Part of a small language model's weights: 7 heads of 64 (1 for keys and values), 31.2M parameters.
Each number is 128 + 32 x the weight over its row's rms, rounded and kept within 0 to 255. Layers, rows and columns count from 0. The size above them is the row's rms in percent of the matrix's.

# layer 8 MLP up, 1216x448, rms 0.0327, rows 58-86, columns 112-223
size [104 109  93 103 103  94 105  99  99 100  98 105  98 104  97 103  97 104  96 102  98  93 104  92 111 102 101 106  96]
[[ 90 145 107 103 203 130 166 139 177  88 113 142 106 108  84 111 171 123 125 156  91 162 140 118 174 212 108 117 153 110 123 113 150 143  91  72 124  45 170 206 146 142 132 125 152 130 138 121 197 152 158 103  44 179 116 132 101 172 153 137  82 125 158 149 148 143 143 144  98 104 115 123 119 105 125  87 137 129 156 160  81 115 148 131 106  73 115 146  41 128 174  96 113 153 144 102 129 122 103 125 103 139  85 128 156 107 102 144 208 162 153 161]
 [152 144  96 148  53  89 117 122 127 149 153 114 120 103 115 134 122 122 108 156  59 110  93 171 176 147 140 131 103 124 165 132 128 109 127 151 130  92  94 140  71 104 116 142 147 132 148  64  94 105  85 128 155  75 118 157  83 134 104 113 164 109 146  82 114 146 122  58 161 144 170 121 102  69  92 131 155 154 153 150 178 100 198 124 177 103 128 157 150 166 104 177 106 108 139 143  89 108 135  77  90 157  62  96 136  75 175 129 125 125 181 144]
 [207  75 149  45 116 164 217 148 121 175 122 158  76 164 113 146 157 128 126 203 140 165 104 195 193  89 165 116 109  67 105 155 113 128 117 184 104 113 114 134 136  95  69 128 142 143 162 124  91  74 130 149 117 147  80  80 140 133 140 149 121 128 115 124 137  55 121  97 115 128  98 190 120 142  63 112  81 162 139 138  77 137 161  74  76 120 130 112 144  67  84 161 125 152 134  80  98 156 170 102 119 144  92 150 156  97  98 107 123 139 133 104]
 [ 79 134 199 117  95  73 188  65 111 137 149 137 112 114  96 106  63 116 138 144 120 156 146 114  99 155 155 104  72  85 125 112 172 117  36  68  97 199 168 159 102 165 141 168  98  91 155  99 133 156 138 131 166 117 157 127 118 174 182 105 148  93 159 123  99 182 128 176 113  97 101  78  98 145 124 162 171  90  69 149 175 132 114 144 175  73  88 133 111 128 118 134 124 137 115  72 129 116 107  88 142 158 189 143 109 123 137 168 132 131  76  97]
 [193 117 172 114  84 144 132  99 132 140 201 162 168 215 119 128 120 142 143 113  74 172 115 145 105 139 125 107 109 184 111 124  96 128 158  79 108 171 152 125 116  98 133 164 115 146 122 157 144 206 136 103 121 166 116 144 147 123 154 117 217 100 173 110  95 157 131  82 144 113 121 106  98 120 113 136 153 141 123  97 118 119 128 122 120 166 127 182 135 114  84 101 100 212 101  62 123  84 157 155 125  75 143 106 152 153 136 107  97 127 143 162]
 [129  81 126 179 104 154 121 106 163 144 165 121 138 146 129 142 161 119 131 143 106  96 132 175 105 127  83  73 173 135 111 182 130 100 132 118 144 113 205 164 143 117 161 105 136 133 116 166 197 104 159 139 140 146 115 125 176 142 118 142 108 153 152 135 119 163  97 158 102  85 169  99  69 155 164 156 128  97 153  85 108 146 172  96 114 166  74 104 167 127 157 169 140 106 154 181 121 144 189 137 105 167 101 112 192 169 132 147 102 107 130 140]
 [ 88 182 176 163 112 117 123  95 134 174 125 131 132 154 130 105 210 123 112 132 120  81  89 154  99 175 168 165 112 130 164 124 187 156 116 151 104  98  89 130 156 124 153 107 112 144 127 152 145 109 162 176 137 226  98  76 193 183  80 131 113 145 161  81 163 168 111 138 151 104 163 108 168  77  82  55 103 135 133  80  71 120 109 120 118 126 117 128 121 160  99 159 155  15 142  72 126  97  78 150 146 117 165 111 182 153 162 183 147 171 128 186]
 [153 104 135 116 129  84 125  91 131 215  98 113 135  70 152 130 161 171 142 193 169 139 134 145  94 148 124 134 155 171 139  82  96 152 147 100 187  53 143  83 111 138 117 144  95 121 170 130 121  90  87 170  74 163  91 105  91 124 126 115 129 138 112 161 108  66 121 176 156 145  82 138 145 151 184 125  94 115 142 126  96  47  78  92 130 116 140 136 120  91 106 162  80 128 130 100  89 122 101 132  64 126 162 153 154 123 161 103 135  64 135  45]
 [131 145 116 133  75  97 155 109 141 129 163  74 111 145 110 126 171  91 127 154 131 142  89 136 112 128 200  98  94 188 177 122 131  84 131 137  64 135 147 141 115 146 131  99 177 118 140 156  54 133 107 142 138  87  89  53 186  48 103 112  74 115 120 148 146 102 127 170  91  97 111 101 116  75 141  96 116 108 127 119 142 157  95 152  74 165 170 167 167 132  80 136 126 111 130  87  99 121  80 166 148 127 121 101  87 191  91  84 129  98  87 128]
 [187 110  73 143 167 124  83 100 179 108 192 140  31 104 117 103  49  43 136 181 147 141 202 110  93 117 199 141 165 120  98 107 137 118 118 118  85 148 156 104 120 132 116 102 132 128 172 136  96 139 123 118 169 145 142 126 138 140  84 149 178  92 100 156  90 202 132 122 164  75 131  91 115 174 137 159 105 137 168 115 126 187  65 104 123 117  98 155 120 117 179 124 130 148  83 147 147 150 140 163 158 154 133 114 112 110 127 141 166  78 120 213]
 [ 80 185 167  77 114 122 105 204 139 121 170 152 112 104 102 112 113 116 130 112  92 110 152 129 184 166  92  66  73 137 118  94 170 127  90 117 101 153 112 144 133 166 202 120  98 150 133 126 121 174 121 128 122 106 145 141 103 175  79 135 154 104  95 181  53 134 105  97 123 195 126  53 143 115 145 142 161 135 140  98 140  87 138 141  75  41 174 140  76 133 108 106 114  65 122 138 150 122 145  81 116 132 110  76 163 103 112 118 110 105  79 136]
 [134 143  45 125 116 142 137 137 111 121 157 156 117 150  67 139 171 157 134 128 120 168 110 104 131 191 146 148 153 139  64  96  97 145 135 114 125 111 131 139 148 167 141 134 159 117 141 190  50 132 162 114 154 103 176 134  98  52 109 137 116 163 172 117 100 105 133 151 102 113  97 144 156 144 108 106 112  81  88  78 105  97 133  89 147 113 201 117 152 211 186 119 110 163 128 148 173 119 118 114 162 109 129 110 144 121  77 163 113 126 187 122]
 [166 101 135 145 119 122 116 141 154 170 154 162 141 161 176 142 105 147 199 138 187 192 149 138 155 101 205  99 140 124 130  59 139 148 172 100 182 112  92 151 150  88 151 120 125 122 144 115 182 155 152 148 128 162  91 187 148 136  97  89  70 158 135 123 104 173 137 131 165 164 154 136 112 165 194 134 121 169 122 140 163 164 140 135 103 105  90 134 143 119  82 137 147 170 161 134 121  99  58 101  92 157 155 128  84 129  69  85 128 131  73  71]
 [160 136 137  90 101 121 179 200 103 149 100 108  83  95 129 158 178 141 166 124 125 149 148 142 138 125  71 162 137 129 145 129  87 135 101  83 126 139 123 143 122 159 134  70 114 113 130 121  97 155 105 148 173 149 108 107  93 115 147  66 100 113  92 167 117 142 113 111 137 132 155 105 106 154 138 121 148 137 164  98 195 132 118 149 175 171 101  92 152 190 199  96 139 110 106 177  77 104 203 150 143  92 102 188 129 149 136 101 140 132  88 120]
 [146 137 108 167  99 146 169 123 114 120 173 164 117 116 149  67  91 123 159 168 106 106  86 103 144 115 158 128 178 199 109  70 152 170 138 170 125 143 126 132 149 111 105 117 160 144 109 150 118 118 119 117 104 167 177  94 155 138 136 117 124 120  89 140 156 174 136 100 158 152  97 136 114 110  89 119 137 168 103  82 158 151 129 156 108 102 115 129 137 120 121 123 113 180  99 136 147 175  98  64 164 134 115 151 160  91 144 178 101 118  74 155]
 [100 136 173 120 120 135  79 150 126 150 183  98  87 123 180 122 121  98 175 197 108 152 175 130  62 141 130 102 112 101 121 144 131 124 115 118 160 157 129 178 155  44 159 143 109 191 164 176 141 133 127  95 149 166 169 133 136 130 144 126 110 127 100 155  91 151  98  96 103 120 132 172 165 149 139 116  42 150 114 134 115 144 113 187 108  64 108  82 114 157  42 136 187 108  42 119  97 151 171 139  89 108 131  77 130 150 113 134 110 207 131 144]
 [152 128 137  49 136  80 138  51 126 131  87  65 115 129 105 135 122 120 118 150 124 117 117 170 125  99 138 110 155 103 142  60  98 186 110 114 164 112 105 112  97 129 116 124 133  81  57  75 108  65 146 149 131 119  97  91 104  90 117 140 185 137 138 101 101 141 151  85 140 114  89 114 141 151 167 131 116 102 182  88 122 110  83 135 128 147 127 193  92 131 187 110  87 174 136 148 171 105 147 169 136  90 131 136 119 128 158  95  98  90 141 104]
 [172 132 131 147  76 124 197 162 133 112  89  83  83 141 133 102  96 106 126  71 124 113 143 158  82 187  95 116 178 151 129 130 186  96  64 184 128 113 187 126  82 148 171 131 151 149  96 154 142 118 166 127 184 121  28  48 170 139 124 141  75 106 134 110  78 148 123 141 173 124  78 142 148 133 166  82 105  93 127 163 166 106 110  81 233 122  71 139  81 105 107  57 203 173 152 134 189 174 164 113 140 181  60 166 149 139 128 117 130 140 146 104]
 [118 134 165  86 170 116 131 128 110 117 130 142 102 140 113 127  73 174 152  90 153 146 112 105  81 137 114 240  64 143 122  90 109 141 107 150 134 164 115 152 137 122 113 125 191 104 170 109 154 169 166 131 150 135  92 117  70 118 169 114 142 163  50 152  55  99 111 145 132  72 150 144  88 199 196 122 155 117 148 108 127 190 141 119 138  87 149 169 153 166 121 123 137 119 113  83 145  94 150 156 139 122 125 138 134 139 112 163 145 119 105 102]
 [187 132 106  99  93 111 141 174 121 136  79 120 110 162 112 129 158 124 151 176 122 122 148 100 113 163 132 110  98 103  57 104 162 113 114 143 130 123 139  89 145 109  72  66 169 131 146  61 126 127 106 136 123 138 164 146 169  93 116 120 128  86 114 162  95 121 121 138  64  66 107 163 113 111 122 163  92 210 172 126 127 111  92  90 162  52  96  82  95  59 147 136  63 102 161 162 170 154 142 121 112 151 200 128 105  94 121 142 119 197  95 120]
 [155 104 136 110  98 103 106 131 109 151  39 144 166 142 118 171 158  97 139 162 133 136 119 152 108 151 131 138 155 119 126  99 164  96 114 138 163 120 141 102 114 101 114 102 136 188 102 166 115 190 172 128  95 111 143  90  88 123 138  77 142 120  89 153  86 121 157 185 153 170 131  93 109 191 140 114 112 160 104  84 115 101 159 142  68 175 138 120  96  98  95 166 190  54 112  90 150 175 159 105 166  96 149 121 135 146 100 177 161 148  75  60]
 [157 101  87 123 149  62 145 164  86 171  87 141 121  17 134 162 169  79 142  93 161  21 139 140 100 135 167  82 137 125 151 148 110  84  99 158  97  97 132 123 142 123 130 177 101 108 114 174 163 211 103 161  62 117 101 118 160  92 112 130  84 110 121 112 155 136 109  62 132 113 149  86 104 172 118 174  94  91 116  82 172 133 141 150 183  74 161 169 142  84 139 145 131 147 138 147  93 152  89  61 110 141 131 148 117  98 107 118 166  95 102  54]
 [162 158 181 181 174 139 130  92 123 101  88 184 116 175 108 164 187 141  99 105 158  61 165 124 122 135  69 123  95 114 164  99 140  91 131  54 146 110 175 126 155 163 111 117 113 121 147 141 111 165 197 156 111  71 138 147 149 216 121 172 124 147 118 191 118 149 119 135  80 152 125  98  91 103 104 133 159 161 143 197 148 184 108  98 142  91 124 136 115 133 168 143 126 150 205 164 157 147 129 128 160 153 141  64 145 135 118 171 141  44 122 112]
 [121 140 225 101 146 129 141 120 108 172 117 228 171 150 121 158  97 103 114 147 113 145 171 141 136  83   3  66 120 165 112 103  83 113  98  71 118 177  82 171 226 120 105 119  97 146 111 110 104 132 157 109  75 130 128  68 175  84 160 157  74 143 115 116 147  97 109 126 143  93 132 167 142 155 152 106 177 105  78 105 111 129 138 118 154 101 103 187 108 204 179 107 140 121  76 182 141 185 125 111 165  81 146 119 140 182 116 114 131 159 122 150]
 [132 115 110 143 149 139  54 149 114 118 110 102 172 168 123 122 157 101 107 130 149 221  88  98 117 194 183 151 142 121  98  87 184  77  76 117 134 183 115 114  30 149 141 131 140 107 181 143 119 141 134 137 126 147 115  97 140  94 106 115 133 115 169 114 152 114  80 183 136  95 133  76 103 148 111 161 165 135 161 124  95 108 126 144 126  68 118 196 100  62 111 173 110 183 120 144 156  94 137 157 126 133 149 139 132 131 153  81 119 146 158 103]
 [ 72 145 177  83 167 144 150  95 106 117 100 101 157 135 120 148  55 119  97 120 119 126 104 147 125 126 124 112 115 120 145 150 117 204 110  91  97 118 175 206 116 131  93 116  70 148 208  57 141 117  96 119 171 141 157 153 183 108 148 111 111 210 135 142 105 117 130 109 144 167 147 137 120  55  88 164 118 204 161 118 160 204 142 109  73  89 138  49 147 136  80 153 108 101 133 173 104  93 101 133 123 150 124  75 154 127 151 123 159 183 174 111]
 [109 149 135 101 148  90 119 160  91 143  84  98 105 151 143 107 145 166 132 126 124  95  47 103 100 144 105 152 129  89  78 108 132 118 120  93 131 108  47  88 123 132 127  96 132 132 108 156  88 138 164 144 130  90 105 131 118 172 112 150 128  80 186 120 110 118  91 140 129  90 176 159 186 192 132  92 129 167  98 153 121 132 106 147  76 143 137 115 147  75 113 121  97 140 124 168  70  83  69  69 125 127  72  93  85 123  90  91  88 112 201 150]
 [138 210  80 114 127 108 121 197 119 121  56 135  78 149 117  92 143 135 105  77 147 148 137  59 182 154  90 131 150  46 177 141 106  98 124 118 152 148 131 153 155  89  84  90 152 184 103 108 130 165 138 173  72 120 129 160 161  69 147  97 153 120  93  75 122  98 159 133  98 130  87 145 122 146 118 129  65 163 141 112 186 142 119  82 158 184 167 102 117 187 133 132  94  78 150 104 129 155  95 128 131 133 125  85 125 146 101  64 131 112 169 164]
 [109 135 108 113 106 136 149 130 134 177 152 103  90  81 147 170 148 167 118 159  85 159 164 115 126 114 218 125 156 132 125 157 152 152 152 140  79 113 125 128 122 159 118 158  95 114 129 134 148 144 136  87 123 138 112  91 106 125 116 157 182  75 124 161  77 109 122 137  82 147  87  82 121 175 110 102  92  86  97 117 164 203  71 108 181 131 123 148 129 185 127 148 122 135 116 169 154 195 171 136 105 141 100 150 129  65 124 139 113 144  87 146]]